config.yaml
d_model: 320
d_mlp: 640
norm: "layernorm"
positions: "learned"
attn_scale: 0.125
optimizer: "soap_variant"
decay_fraction: 1.0
final_lr_fraction: 0.1
Each number is 128 + 32 x the weight over its row's rms, rounded and kept within 0 to 255. Layers, rows and columns count from 0. The size above them is the row's rms in percent of the matrix's.

# layer 5 attention query, 320x320, rms 0.113, rows 312-319, columns 240-319
size [ 99  92 102  98 102  94  99 106]
[[128  97 174 109  45  89  94 136 125 137 119  88 158 150 125 137 179 138 120 156 148  54 159 121 128 166  73 144 124 177  83  95 114 132 101 152 115 164 126 168  97 136 173 131 140 118 201 121 140  95 135 119 195 147 153 112  90 155 134 167 123 142 107 147 155 124  78  95 106 114 151 213 164 122  85 111  85 180 138 161]
 [181  97 115 135 117 193 154 148 117 172 120  73  94 113  94  88  98  76 117 121 127  92  58 124 104 128 173 137  83 182 126 119 195 153  86 145  92 106 114 119 137 134 104 114  67  69 140 158 119 109 148 105 103  96 129 153 102 195 130 134 103 149 142 123 150 118 119 165 168 130 227 120 122 118  98 136 126 164 183 115]
 [139 110 110 115 132 133 130 127 126 132 132 129 134 149 146 138 103 117  86  88 110 142 137 114 160  93 131 175 122 154 130  68 126  94 129 108  89 147 127 102 133  99  81 183 133 127 153 154 157 164  81 123 164  93  91 158 113 152 129 114 115 146 127 129 158 103 118 208 125 133 144 106 101 107 113  92 127 147 108  98]
 [150 158  75  82 178 184 158 141 102 139 105 136 156 106 106 154 127 204  99 141 140  91  95 159 181 209 126 139 160 131 161 117 117 101  69 130 158 210 205 101 134 115 125 127 130 150 166 111 118 109  65 132 112 114 110 141 155 117 119  98 173 182 126  63 108  97 174 147 141 154 147 152 101  96 121 148 144 147  99  85]
 [110 183 108 107  94 146 134  98 139  93 108 139  76 118 102 134 104 111 111 165  85 117  95 123 124 110 112 119 139 153 118 133  47 119 115  72 137 131 126 130 124 105 104 105 164 125 150 175 144 145  80 144 133 151 116 142 127 101  73 190 135 133 133 114  74 142 158 120 112 155 109 168  60 184 185 109 138 100 172 126]
 [111 150 215 140 169 155 105 133 138 146  63 114  84 120 119 136 162 149 188 177 119 161  60 155  95 151 131 104 110 116 117 142 134 206 162 124  80 183 191 159 103 163 106 131 104  90  80 153 106 105 151 131  98 157 117  67 110 156 131 174 132 126 106 121 103 142 130 161 160 112  93 121 137 130 166 150 109 200  71 146]
 [128 105 114 160 124 102  87 108  90 126  85 162 160 109 137  86 129 149 101 168  52  99 165 144  71 123  65 153 111 122 105 125 161 143 157 178 140 151  73 167 148 133 100 140 125  80 104 149 150  23 163 150  91 118  91 113 175 123 117 105 144 107  81 130 147 104 113  75  73 138 120 136 126 100 145 125  60 131 128 118]
 [148 134  96 181  98 110 127 137  94 155 132 131 119 139 113 181 143 118 122 117 130 109 135  99 139 159  83 154 119 139 100 173 133  69 153 129 131 175 124  70 135 135 126 185 140  67  96 152 149 152 140  59 219 122 144  89 125  88 135  91 145 135  95 122 131 131  98 162 173 119 171 146  98  94 106 117 133 123 110 102]]
# layer 5 attention key, 320x320, rms 0.106, rows 312-319, columns 240-319
size [100 100 101 106 102 100 104 108]
[[141  93  91  98 101 118  80 145  69 171 124 113 138  92 126 184 154  88 153  91 129  91 160  87 122 122 131 119 140 152 128 117 124 144 128 122 105 135 153 126  87 155  82  94  59  99 120 156 160 123 156  86 161  76 127 191 173  53 134 198 146 181 122 131 108 193 104  83 128 123  92 193 158 111  96 102 198 162 126 120]
 [129  47  85 105 159 148 160 117  93 109  75 116 143 142 118 147 101 128 160 129 121 116  81 105 125 114 128 144 112 124 164 142 103 162 139  95 134  94 100 187 109 139 124  96 135 160 133 117 131 115 149 143 154 110  93 140 201 127 116 139 121 120 125 186 166 107 190 114 153  76 151 116 169 160 160 211 191 199  99  82]
 [109 109 113 112 162 165 138 190 100 161 159 158  78 135 126 124 192 165  79 148 107 107 108 112 132 138 120 198 106 151 141  54 119 119 148 141 103 111 140  91 113 154  69 127 154  41 179 107 115 137 152 105 119 173  53  78 209 175 162 118 151 107  83 101 174 181 149 117 124 167 142  92 142  93 140  80 137 142  87 129]
 [ 98 143 169 126 151  94 127 137 126 100 130 171 122 131 135 154 120 151  94 143 113 185 182 162 156 119 123 126  90 215 107 117 124  80 100 157 170 176  91 116 147  95 121 190 144 123 138 135 157  70 129 117 115  56  88  76 144 127 148  89 107 143 109 123 164 126  72 116 122 108 156  94 146 138 164  79  85 111 137  76]
 [ 50 167 100 104 137 108  97 133 125 106  79 126 133 166 105  85 105  98 112 122  98 131 145  74 142 117  95  97 117 108 106  62 142 177  56 138 102 125 125 117 171  82 179 159 143  81 165 100 108 150 133 110 149 165  90 158 136  71 137 114 175 116 184 143 123 206 147 147 115 113 154 124 138 148 137 153 108 186 121 159]
 [119 115 103 160 124 109  84 151 102 169  93 151 109 136 202 124 165 107 175 153 138 139  69  92 110 136  66 120 156 121 117 104 116 165 233 164  52 150 105 119  99  68 118 133 126 129 172 147 137 108 125 122 148 171  75  54 104 160 155 146 158 166  96 117  65 115 145  77 137 120  53 101 205 176 131 181 116 166  92 112]
 [125 126 186 163 113 124  66  96 120  82 105 134  91 130 159  97 152 104 118 136 113 129 152 152 104 162 132 111 134 128 130  93 173 143  99 171 151 134 100 153  64 130  63  97 146 121 168 105 109  59 127 110  47 141 100 182 150 230 162  69 134 107 106 119 220 125 107 100 137 119 124 125 124 149 172 140 137 119 134 158]
 [112 127  96 187 123 168 130 167 121 175 150 115 149 139 146  98 137 121 125 120 155  99 114  97 110 163 119 127 149 152 124 149 107 112 120 127 150 108 110 101 146 107 127  98 139 164 130  60 144 118 135  46 122 157 142 143 136 105 132  71  54  72  99  80 148 166 105 143  83 103 118 150 158  84 106 108 128 122 163 107]]
# layer 5 attention value, 320x320, rms 0.0912, rows 256-290, columns 240-319
size [101 101 102 105  98 106 104 106 105  98 101 107  97 102  98 100 106 108 102 100 104 100 100 103 106 101 101 102 105 101 104 100 106 101 103]
[[160  99  60 206 111  78 114 134 225 121 131 137 126 130 111 141 162 117 143 161  69  77 113 165 107  68 135 125 120 153 176 152 115  97  97 129 138 146  98 144 118 155 109  83  66 142 155 177 118 128 145 100 101 124 121 169  87 131 131  82 126 118  81 136  98 118 143 114  79 143  87 207 142 108 125 121 117 164 131  57]
 [129 136 113 108  90 145 158 160 100 152 129 135 154 127 141 166 114 117 149 123  64 156  50 129  99  89 154 110 131 121 113 144 135 176 117 139 141 132 139 197 168  97 118 121 128 138 108  93  50 118 118 119 149 129  97 152 145 102 127 174 161  99 115 135 185  87 163 155  48 117 132 142 148 111  32  96 130 108 124 115]
 [144 137 113 126 143 183 119 120 167 181 151  86 158 154 124 154 119 113 170 115 165 149 145 150 109 179 129 117 159  91 102 186 132 146 117  90 111 134 162 118 104 144 133  96 126 149 109 125 215 151  61  63 161 100 157 108 133 135 141 177 109 134 147 150 128 114 178 108 146 109 155 182 119 146 126 124 199 155 107 157]
 [119 147 144 115 163 124  98 127 115 163 173 141 131  84 128 122 146 179 105 112 138 101 118 111 114  85  56 114 173 119 122 122 108 110 163 127  91 160  97 160  73 144  76 141 144 171 137  59 122  61  29 114 128 128 155 170 188 163 149  99 129 148  98  89 221 152 144 155 177 107  98 115 115  80 130 120  97 115 119  95]
 [140 159 113 111  72 156 114 126  62 138  76  86  95  36 142 156 134  95 113  98 144 139 118 118 110 186  27  95 155 131 172 171 176 177  95 148 107 153 159 144 155  92  93 116 125  97 117 132 108  89 177 149  81 142 118 117 117 134 132  94 135  93 179 122  94 140  82 112  74 107  67 111 114 146  90 117 167 153  94 144]
 [122 157 111 126 154  93 142 235 118 123 136 141  80 129 101 141 160 170 130 135 112 115 123 144 134 165  77 116  96  90 136 140 183  81 183 127  99 120 127 150 119 129 163 143 149 127 112  72 113 159 104  83 193 123 167 218 129  83 139 136 148  83 186 165  56  70 128 149  88  20 144  89 117 135 112 160 110 137 129  51]
 [141 105  73 104 132 184 146 135 146 163 130 134 100 122  98 178  64  49 111 142 155 123 149 130 112 123 142 162 125 148 111 150 128 130 129 111 116 117 125 126  90  80 116 102 106 129 133 135 146 113 149  59  92 142 120 152 125  96  88 169 131  94 180 127  75 111 100 106 124 164  85  65 122 180 117  95  99 136  99 113]
 [116 165  72 120 125 109 108  67 111 145 140 156 174 100 152 125 129 118  96 129 121 100 162 141  27  96  53 101 135  93 147 182 142 120 157 125 169 113 125 112 107 126 216 138 133 136 161 191 127 164 179  98  75 140 136  92  99 178 134 117 116 180  54  44 146 164 191 122 134 191  84 118  98 122 138 162 190 138 120 132]
 [ 85 139 168 134 167 127 190 106 100  78 123 188 131 130 108 161 140  88  55 160 125 107 122 177 131  79 128 147 115  96 128  97 105  99 137 159 162 107 119  88 161 152  67 122 128 122 105 170 177 106 127 123 118 147 174  87 145  78 134 146 179  97 168 133  72  97 136 112 129 114 183 183  98 182 133 154 109 124 123  71]
 [108 113 150 201 160  95 107 102 123 181 136 154 136 164  97 139  88 133 141 125 128  98  98 139 119 130 123 134  43 132 107 119 127 151 157 134 139 105 145 155 106 191 117 134 128 192 161 150  84 141 154 119 148  87  89 163  99 110 123 123 119 143 179 127  92 147 149 175 124 137 180 115  64 125 131 198  86 117  92 142]
 [105 120 106  82 128 105  85 135  72 177 147 153 181 131 148  92 127 119 141 112  92 159 155  78 164 117 202 146 113 116 167 150 124 198 134 100 175 103 118  77 109 136 137  84 144 168 166  62 145  80  66 118 112 119 155 110  96 157 149 114 122 180 177 114 150 161  93 153 112 112 133 164 100 155  74 113 139  85  98 165]
 [129 170 112 103 114 112 101 141 109  95 129 121 142 123 163 227 187 116  93 143 147 117 129  93 163  62 196 194 156  73 160 128 136 162 105 155  77  92  64 131 129 109 213 116 126 136 142  96 152 183 116  90 161 119  67  69 152 141 176 142 132  92  63 115 105 171 121 129  92 149  85  97  95 112 156 126 133 153 130 166]
 [139 133 128 126 115 184 123 137 190 189 103  98 113 134 142  91 121 107 108 154  55 175 111 117 132 114 193 133 127  51 115 225 159 129 116  79  95 162 124  93 100 112 125 127 139 106 112 110 181  93 178 180 192 156 130  93 124 143 104 120  89 154  95 131 140 170 169 135 115 149  52 132 143 110 138  97 113  98 164  88]
 [ 80  93  71 140 100  79 118 121 132 141  89 127 134 156 172 138 103 137 175 107 103 152 111 162 131 177 129 133  51  78 167  83 109  82 152 161 160 165  73 132 112  93 147 180 130 115  97  84  83  88 129 168 159 169 126 152  93 123 152 171 134 133 127  88 151 131 116 151 112 171 161 146 108 104 175 120 116 176 130 129]
 [116 146 118 135 115 162 101 150 118 119  94  97 142 129 191 123 128 158 109 135 133 124 113 119  84 163 146 114 186 178 179  81  86  94 159 194 104 188 160 218 111  89 139  64 128 138  84 111  69 183  76 142 127 116  85 127 180  97  87 132 137 151 129 149  95 124 132 185 140 159 205 108 116 152  43 107 131 181 146 149]
 [111 141 108 131 121 140 113 122 116 150 155  85 124 140 130 104 129  84  76  89  73 149  96 130 124 147 133  99 158 144 152 164  82 113 122  97  94 130 135 115 125 127 131 159 159 217 142 128 137 102 135  56  93 129 159  69 131 152 117 152 154 140 154 171 140 103 140  73 164  81  80 157 102 196 143 151 111 124 146 100]
 [131  91 136 110 124 130  54 155 151 126 146  99 210  90  71 172 113 143 174 119 144 124 179 118 128 102 134 112 105 172 119 122 174  89  77 124 118  94 178 129 111 103 158 170 153 151 132 182 129 126 108 168 185 134 109  79 169 124 159  83 105 130 213 143 136 142 107 201  86 113 140 107 148  64  84 127 117 127 117  99]
 [132 113 137 209  42  78 132 168 152 121  92 157  91 100 142 118 141 155 172  96 142 125  71 127  91 148 121 137 165 116  89 117  94 143 170 146  40 141 125 139  85 109  73  98 151 141 115 165  65 130 110 222  49 105  98 158 104 157 115 152 146 134 150 134 169  66  83 161  88  82 118  74 135 135 195 178 114  77 155 224]
 [141 103  93 146 122 195  92 100 115 148  88  89  76 158 100 120 167  81 131 151 173 168  96 186 125 126  64  99 197 129 182  64 162 213 107 113 172  95 135 136 146 133 126 118 160 137 158  72 135 137 140  81 121 110 152 148 153 133 160 114  91  96  86 132 171 166  97 148 187 109 131  91  91  47 195 145  79 135 128 141]
 [142 131  75 125  58  66 158 111 160 148 158 144 157 122  84 155  86 136  81  82 154 139 139 196 157  79  81 127 182 138 131 152 129  90 140 140 128  79 149 114  93 148 133  99 110 125 163 148 153  87  97 108 128 138 109 151 119 166 145 180 136  49  99 151 197 103  58 203 134 160 150 142 180 125 155 125 162 147 110 136]
 [100  97  95 100  96 117 114 201  85 147 136 156 142 127 136 131 103 110 129 145 190 169  85 142  96 117 119  94 111 121 154 121 132 130  50 150 116 131 131 124 104  74 178  94 192 145 183 148 195 136 112 130 116 137 177  98 142  66 114 165  66 218 180  87 134 133 122 124 101  94 110 157  96 186 173 166 178 200 114 142]
 [117 131 152 114 142 107 105 137 168 177 204 153  91  95  68 163 128 136  82 116 123  72 193  83 114 167 142 124 158  95 183  81 109 115 150 132 182 147 114 137  86 115  78 132 146  59 167 102  88 144 112 111 154  88 146 114  90 193 129 157 139  92 180 175 172 129 111 109  86 120 113 153 103  96 122  93 130 139 142 118]
 [170 138  94 125 123  81 110 115 129 110  97 129 159  95  83 158 193  56 119  67 150 116 127 151  94 176 140 156 138 104 137 112  93 124 111  74 110 129 166 119  90  80  71  88 122 155 135  92  99 118 170 136 120 124  86 154 125 174 161 139 122 188 117  79 148 111 105  89 144 117 134 128  93 133 160 145 131 218 129 151]
 [114 190  81  72 135 107  79 142 121 136  96 137 110 137 127 135 129 142 101 162 147 175  73 114 103 136 106 149 123  77 119 154 159 152  98 164 175 138 126 169 124 113 145  63 108 140 100 114  76 106 142 152 144  66 129  92 130 109 126 144 156 185  91 152 160 153 125  70 171 109 152 123  93  92 160 144  95 114 150 138]
 [167 142 185 120 102 101  91 124 147 131 142 133 113 130 108 108 154 112 112 127 171 133 136 128  58 152  88  94 129 145 216 133 134 125 123 167 235 150 107 137 167 122 104  93  77 164 162 113 133 147  80 161 128 184 102 184 193 121 165  81  86 134  61 107  58  94 135 129 128 125 100 163 170 157 192 148 102 149  90 169]
 [139 114 104 150 118 106 131  55 162 140 130 159 170 136 135 152 152 171 130 105  72 109 115 149 153 138 151 163 108 120 183  55 132 140 123  65  54 132  93  86  87 138 156 164 124 131  98 120 118 108 151 185 147 151 131 159 105 133  71 100 185 115 101 138  97 122 199 159 150 133 142 135  93 172 121  65  96 141 140 148]
 [132 117 181 117 168 115 132 143  86 150  99 105 147 122  92 117 179 144 216 128  19 188 124 159 191 151 127  88 142 122  83 140  51  98 161 127  99 123 125 204 134 119 221 102 153 119 114  69  58 115 104  93 171 108 119 131  89 134 170 116 141 155  84  50 153 127 163  47 182  86 105 103 171 103 163 134 101  97 120 119]
 [167 158 100 162 123  99 129 166  90 161 127  95 140  82 187 141 144 102 167  60 124 178  71 117 109 130  90 149 114 132 197 165 137  93  93 158  80 121  86 132 142  70 147 156 175 113 133 157 128 142 132 152 122 167 147  96 122 123 130 178 152  75 101 142 122  60 143  96 109 142 208 157 139 115 127 140  87 107 214 153]
 [ 98 143 153 125 182  83 153 108 165 153 126 111 133 150 118  91 136 135 159 126 133 129 139 125 103 155 156 151 109 142 130 132 147 147 117 101 154 115 138 128 148 105 104 111  84  93 135 156  50 108  59 195 122 157 103 119  84 141 114 124 185 145 159 153 120 196 133 172 104  80 166 111 130 157 127  85 204 125 131 162]
 [167  59 127 127  98 156 124 104  64 127  94 144 117  95  92 106 122  84 103 134 173 150 106 139 142 143 147 128 105 184 156 112 135 107 144  99 112 134 147 205 190 160 102 143 151  44 133 101  72 129 111 159  94 140  95 157  98 132 159 118 134 192 130 112  89 138 130 121 131 156  93 160 120 121  68 154 139  82 130 139]
 [126 109 170 136 107 168  83 151  83 123 113 149  62 129  93 114 176  91  96 115 111 102 172  91 119 138 159 152 137 120 134 125 178 134 169 112 179  93 141 118 102 171 101 167 115  57 108 151 162 114 134 127 139 118  95 164 121  81 139 137  93 138 107  80 149 118  93 162 110 150 139 164 166 126 149 114 108 134 129 174]
 [147 156 116  80 193 111 137 141 117 151 141 159 110 103 138  68  91 169 164 134 113 108 193 117  98 167 207 119 145 121 107 120  80  84  83 102 118 102 108  93 101 121 146 105 120 123  81 110 136  70 184  66 152 118 191 143  79 109 117  67 152 123 143  58 111 146 145 111 119 118 117  81 111 141 135  90 122 122  46 147]
 [137 112 107 121  88 126 157 156 162  68 138  97 102 124 172 118 125 176 158 130 115 171 171 153 177 120 130 158  61 158 135 149 107 137 123 114  82  87 115 110 123 138 151 102 125 176 100 141 146 141 125  89 105 168 174 176 190  87 135 136 138 150 109 142 118 159 116 120 158 135 102 131 152 102 146 152 130 109 164 105]
 [ 70 203 138 146  81 100 133 160 160  84 161 133 148  40 161 105 145 129 148 150  63 118 186 133  98 138 123 109  97 165 166 175 176 148 124 172 190 150 106 116 108 136 143  88 127 182 105 139 133 156 133 124 151  82 120  87 153 122 120  93 144  65 115 134 193 102 170 101 103 136 206 146 169 115 132  94 133 131 116 157]
 [149 131  84 179 185 121 109 180 138 119  98  87 143 154 146 189 107 169 155 124 157 143 163 130 171  99 122  86  87 163 105  98 171  98  88  93 105 159 100 157  91 138 114 165 153 111 159 121 152 167  69 133 112 123 124  70 186  65  90 118 100 128 117 102  97  83 136 121 124  82 150 113  78  74 161 118 146 125 128 121]]
# layer 5 attention output (transposed), 320x320, rms 0.0795, rows 256-289, columns 240-319
size [ 97  92  99  99  93  95  92  95  93  89  94 103  95  93  90  94  96  94  93  90  93  93 100  97  99  96  93  94  97  92  95  94 102  96]
[[141 134 156  73  99 154 123 140 131 106 120 172 162 124 107 115 100 172 128  93 176 158 109  97 154 142  98  51 113 113 110 138 108  86 147 118 153 138 127 134 152 122  88 123 161 115 147 135  98  97 114 109 176  96 151  76 180 132  82 146 170 167 175  88 158 151  81  97 148 127 152  89 132 166 172 115 158 169 126 132]
 [ 91  91 160 112 161 157 140 132 146 139  96 139 106 146 134  95 121 143 111 105 153 123 181 136 113 195 106  93 180 149 128 122 160 131  96 147 155 164 165 125 122 172 145 119  99 133  53 163 149  84 113 136 167 102 105 155 183 184  55 114 116 104 122 162 100 209 121 126 133 110  60 104 120 149 148 133 130 189  83  79]
 [171 100 102 106 143 150  93 112  63  90 120 113 105  99  95 101 133 132 126 110  73  99  91 112 174 134 138 123  82 129 118  75 110 134 147 194 196 138 113 147 158 130  90 141 118  93 155 108 133 143 167 145 133 107 155 125 192 128  90 110 134 141 146  99 104 105 135 134  99 122 130  74 134  89 161 140 122 139 117 101]
 [161 112 112 145 129 167 150 150 172  94 109  56 143 183 148 130 128 112 160 148 121 179 163 123 134 162 159 101  99 177  76 125 129 149 101 128 152 166 161 110 170 136 214 124 136  68 164 134 152 165 156 141 191  94 177 133 161  66 103 124  93  90 144 143  90  87  93 147  74 123 122  78 157 135 153 143 163 157 141 157]
 [160 113 143 132 145 135 113 176 166 112 153 185 106 120 137 101 138 228 152  69 120 115 153 126 147  85 161 157 173 115  92  97  97 192 132  71 121  98 178  96  90 103 125 190 167 159 145 128 109 113 101  52 144 107 154 120 133 133 136 183 136 129 104 178 120 127 139 153 153 120 156 141 181  80 131 163 151 115 173 114]
 [143 108 144 151 132 120 101  88 145 171 122  91 170 104 155  83 109 117 121 112 139 153 148 126  80 148 165 123 154 136 107 134 104 175 100 181 164 172 165  95 149 157 113 109 147  82 158 167 181 111 162 144 113 104 120 124 169 116  73 204  56 185 101 129 165 130 167  59 180 135 100  98 120 165 124 117 138 167 121 170]
 [105 162 160 147 119 128 124  70 112 119 113  55 174 133 114 142 168 159 141 114 158 140 124 115 126 126 106 112  77  81 182 118 114 161 128 131 107 159 181  99  76 153  84 150 167 182 133 111  94 125 120 151 145 135 140 134 118 100 139 114 136 176 106 128 158 106 153 145 105 125 190 156  76 108 105 155 129  77 119 143]
 [157 132 143 131 110 136 137 162 154 107 158  62 114 148 103 111 158 117 148 170 119  96 118 100 117 146 176 145 103 142  90 104 197 132 122 204  99 107 115 147  96 121  70 119  87 106  96  97 158 114  64 162 149 142  95 187 154 125  73 123 170 180 125 191 118 124 124 123 102 111 156 167 159  88 162  49 110 108 137  79]
 [201 182 148  97 118 112  78 131 141 100 137  71 105  91 174 102 143 146 104 109 113 161 115 105 102 195 131 157 129 135  93 125 118 147 121 111 101 133 136 141 116 109 136 142  60 146 147 117 110  83 123 125 137  87 132 136 110 141  45 121  69 160  76  97 140 116 117 107  78  90 104  97 189 155 120 121  85 133 144 158]
 [167 101 121 103 147 158 140 155 146  30 153 116 127 114 133 136 166 164 101 112 111 171 194 104 156 118  97 168 142  63  92 166 104  73 121 115 137  97 129 135 155 111 180 126 107 120 134 119 218 142 114 110 118 149 103  99 105 132 146  60 165 136 137 161 197 124 121 124 140 142  79 130 145 128 120 116 151 102 130 129]
 [104 138 123 140  95 149 123 133 177 114 128  76 104 142 112 155 165 129 118 173 133 130 151 143 138 114  31 146 105 158 110  90 130  75 110 142  94  91 130 221 160 148 158 169  95  83 128 164 128 183 200 192 124 161 159 139 140 126  77 122 103 145  75 116 146 106 147  83 118 170 124 153 151 158 152 114 121 107  98 104]
 [103  77 100 148  97 135  89 119 124 183 141 110 136 134 103  42 120 161 106 145 110  84 121 143  68 154 125  58 110 194 122 156 131 143 122  84 158 135 125 169 120 154  83 123 129 140  99 102 120  99 123 159 116 140 155 125  67 128  84  93 106 154 203 110 182 156 171 103 114  90 161 124 141  76  99 122 167  71 106 169]
 [ 93 149 189 121 110 104 127 120 128 121 132 129 155 140 101 109  88 149 121  93 152  62 144 140 140 103 113 176 119 142 126  63  95 108  66 179 151  96 139 146 123  41 119 142 118 143 174 135  81 168 100  93  79 129 109 153 176 145 186 123 144 199 153 173 111  82 118  97  62 105 167 138 144 155 135 152 132  96  79 149]
 [107 165 158 151 140 174 111 120 135  66 117 130 152 101  64 119 151 163 126 122 106 108 127 108  81 129 139  99 176 167 101 155 162 104 112  84  74 107 134 123 165 158 106  55 148 117 169  73 140 195 143  81  52  75 144 145 155  97 131  68 137 115 126 138 162 125 178 126 144 132  87 128 143  87 115 139  49  55 105  76]
 [166 110  50 104 168  99 143 132 140 104 145  98 152 148   4  66 146 141 122 139 113  69  75  80 124 121  91 102  80  59  88 154 154 145 103 119 175  89  66  83 161 148 148 163 152 110 103 115 170  97 106 104 116 169 146 114  96 109 182 106 124 123 118 177 126 165 131  93 106  86 133 127 150 112 156 149 138  50  92 162]
 [100 110 156 180 103 176 156 164 117  90 135 142 145 109  92 127  75 116 120 125 128 102 161 126 163 163  95 120  48 143 166 108 145 138 165 162 107 123 103 151 190  97 142 163 111  88 162 146 126 123 114 120 102  63 163 146 138  97 173  99 154 155 118  87 172 140  91 155 132 140 180 139 164  44 131  97 113 119 127 142]
 [127 117 146 157 156 145 177  87 188 119 157 130  84 182 182 124 139  95 123 122  95 101 142 135 119 117 101 164 123  95 124 123  78 212 174 133 168 150 154 113 152 118 142 141 120 111 131 110 102 185 105  52 121 165 113 154 131 101 105 161 143 136  47  98 133  57 129  92 138 135 115 157 109 132 164 104 171 124 166 155]
 [ 99 146 108 118 124 138  96 101 112 144 154 126 146 104 148 117 151  98 129 115 151 147 188 136 188 162 126 101 109 144 192 133 121 109  80  88 181  74 139  54 188 123 154 129 140 157 127 128 171 131 134  66 141 173 137 113 168 108 152 151 100  88 116 163 160 149 153 107 159 109 137 185 161  92  50 124  86 161  96 113]
 [125 148 103 135 144 116 159 143 126 141 174 181 120 123 183  99 126 147 150  90 147  53  86  42 133 118 184 166 160 134 140 143  62  65 103 120 101 174 100  87 109 108 146 135 153  53 124 163 134 158 154 134 139 114 126 176 101 107 129  98 160 160 141 135 162  48 212  68 123 110 158 134 134  76  74 188 172 141  95 170]
 [ 94 126 198 123 111 126 125 183  83  85 120 164  96 163 161 126 147 143 184 136 123 101 100 119 179 145 106 167 134  95  62 151 125 136 152 156  87 114 117  99 127 153 144  90  97 113 102 129  83 145 114 158  61 154 153 125 159 101 113 112  76 139 164 115 120 160 194  33 143 154 102 131 107 138 125 114  97 133 125 131]
 [147 127 112 144 158 143 142 133 148 128  94 100 118 141  93 141 183 135 126 138 132 113 201  85 101 131 160 107 124 137 145 126 153 122 206  93 131 128 126 112 102 147  87 180  13 130  98 182 119 174 128 147 156 130  69 157  96 121 179 107 201  47 117 189 163 107 139  92 138 142 119 106 151 143 124  65  94 142 149  68]
 [169 132 121  88 112 146 100 126 135  91  97 158 159  97 185 107  87 130 151 123  86 126  90 163 109 114 116 132  83 169  41 152 186 122  91 135  92 109 153  93 174 135 108 103 189 225  95 127 150 111 122 102  91 143  94 165 142  81 217 123 101 173 114  71 109 125 139 134 157  92 121  80 202  91 121 122 110 111 143 118]
 [154 110 148 112 151 123 169 171 107 150 165 136 101 134 203 145  57 134 108  76 116 149  59 160 117 122  96  82 155 132 123 163 193  67  88 118 118 136 117  96 152 133  91 108  82 124 179 148 114 187  95 166 168 139 139  97 148 122 154 189  80  55 169  85 112 109 110 137 134 106 160 108 120  90 103  93  84 108 155 121]
 [174 103 194 169 102 116 127  92 179 179 202 105  84  90 116 122 123  95 119  79  86 109 182 132 161 202 171 147 155 182 131 141  77 144 142  95  84 138 121 129 150  84  87 200 159 141 122 152 165 159 134  69 176 165  87 147  97 164 133  72 135 101 139  73 108 108 150 159 116 115  94 133 157  89 144 118 189 122 113 101]
 [ 85 121 121  72 123 187 136 120  88 110 102 131 140 166 157  94 126 139 100 103 132 157 110 122 139 140 198 136  99 164  15 140 150 108 181 110 106  67 173 121 125 134 150 117 208 127 136 120 157 173 158 126 133  96 144 114  80  97 130  84 144 139 148 148 255 150 102  94  78 119 110 128 104  61 121 136 126  91  86 133]
 [ 81 133 150 119 132 129 109  81 141 146 117 175 133 117 160 149  80 105 113 199 157  74 120  92 134 128 144 107 150 146  78 152 104 120  86 241 113 162 115 178 190  95 115 131 151 115 170 114 102 132 115  84 110 129 234 129 154 137 154 138  94 182 162 119  60  73  76  79 134 155 117 106 118 110 138 128 135  99 155 126]
 [174  85  78 135 101 129 150 183 180  75 155 127  53 129 135 139 133  99  86  89 205  55 108  94 144 144 131 157 133 117 168 137 166  90  96  94 162 114 161 118 156 138 130 123 133 111 150 130 156 129 115 113 100 100  96 143 176  92  90 130  67  72 177 182 124 131  53 148  80 104 129 135  77 110 133 141 127  92 159 114]
 [150 148 132 119 129 171 110 159 138 153 108 141  73 176 145 113  87 123 120 180 126 112 194 111  95 124 195  85 121 112  43 141 154 197 156 120 165 155 113 141 101 125 125 132 119 207 137  89  90  92 144 153 149 104  99 133 137 174 190 114  86 181 129 119 188 162  86 155  94 102 126 151 105 112 132 113 155 179  36  89]
 [143 110 143 105 130 184 126 140 139 123 141 177 163 102 147 214 103 124  85 131 155  80 116 178 180 124  74 184 127 110 132 164 127  88 189 167 154 125 174 183  99 104 179 134 109 123  78 119 130 116 147 121 134 166 129 140 120  74 138 128 173 134 163 155 148 143 186 145  95 159 118 165 116 118 124 160  46 126 118 113]
 [156 124  95 126 127 147 161  98 174 109 158 129 160 192 150 202 160 162 172 147 123  92 167 129 144 123 117 100  96  41 120 139 123 132  97 156  91 140 135 126 132 146 164 131 170 172 130 102 131 114 116 135 151 105 141  96 139 102  86 166 134  95  85 191 141 154 137  88  38 136  85  94 116 139 147  85 170 163 156  61]
 [105 111 103  99 161  89 100  46 147 117 172  99  99 151 106 126  26 168 168 140 158 126 158 139  72 142 104  96 122 141 117  83  96 131 122 164  99  63 122 205 122 108 168 136 156 204  97 105 130 168 115 123 160  78 110 126  79 125 147 171 142 125 147 151 135  85 158 134 132 120  96 118 119  86  97 150 165  82 141 126]
 [156  96 164 165 139 160 149 134 146  98  77  96 122 129  84 165 183 156 123 152 160 104  88  84 111 107  86 143 101 107 164 135 150 117 121 103 150 161 171 137 125 139 124 128 151 117 141 138 143 124 147 188 124 135 108 152 194 138 150 161 115 154 145 186 156 153 163 157 155  90 161 117 163 212 138 124  80 156 219 105]
 [122  76 112 182 139 103 120 125 139 203 139 163  97 122  51 146 142 126  69 117 145 151 128 179 101 141 147 113 114 149 145  91 107 121 112  97 144 107 150 123 176 116 143 162  40 135 186  98  75  98 170 126 126 123 150 110  99 177  93 138 133 144 132  87 210  73 175  93  78  92 104  77 115 178  98 132 139 135 142 144]
 [122 124 109 126 128 140  46 133 142 128 120 132  77 156 116 169 154 107  89 114 172 160  50 126 114 135 110 129 126 109  83  92  87 176 130  99 119 101  99 124 115 136 140 118 120  31 160 135 113  97 129 168 102 144 121 166 160 121 123 148 168 166 143 140 119 133  79 117 148  73  87 159 125 103 127 141 152 111 135 130]]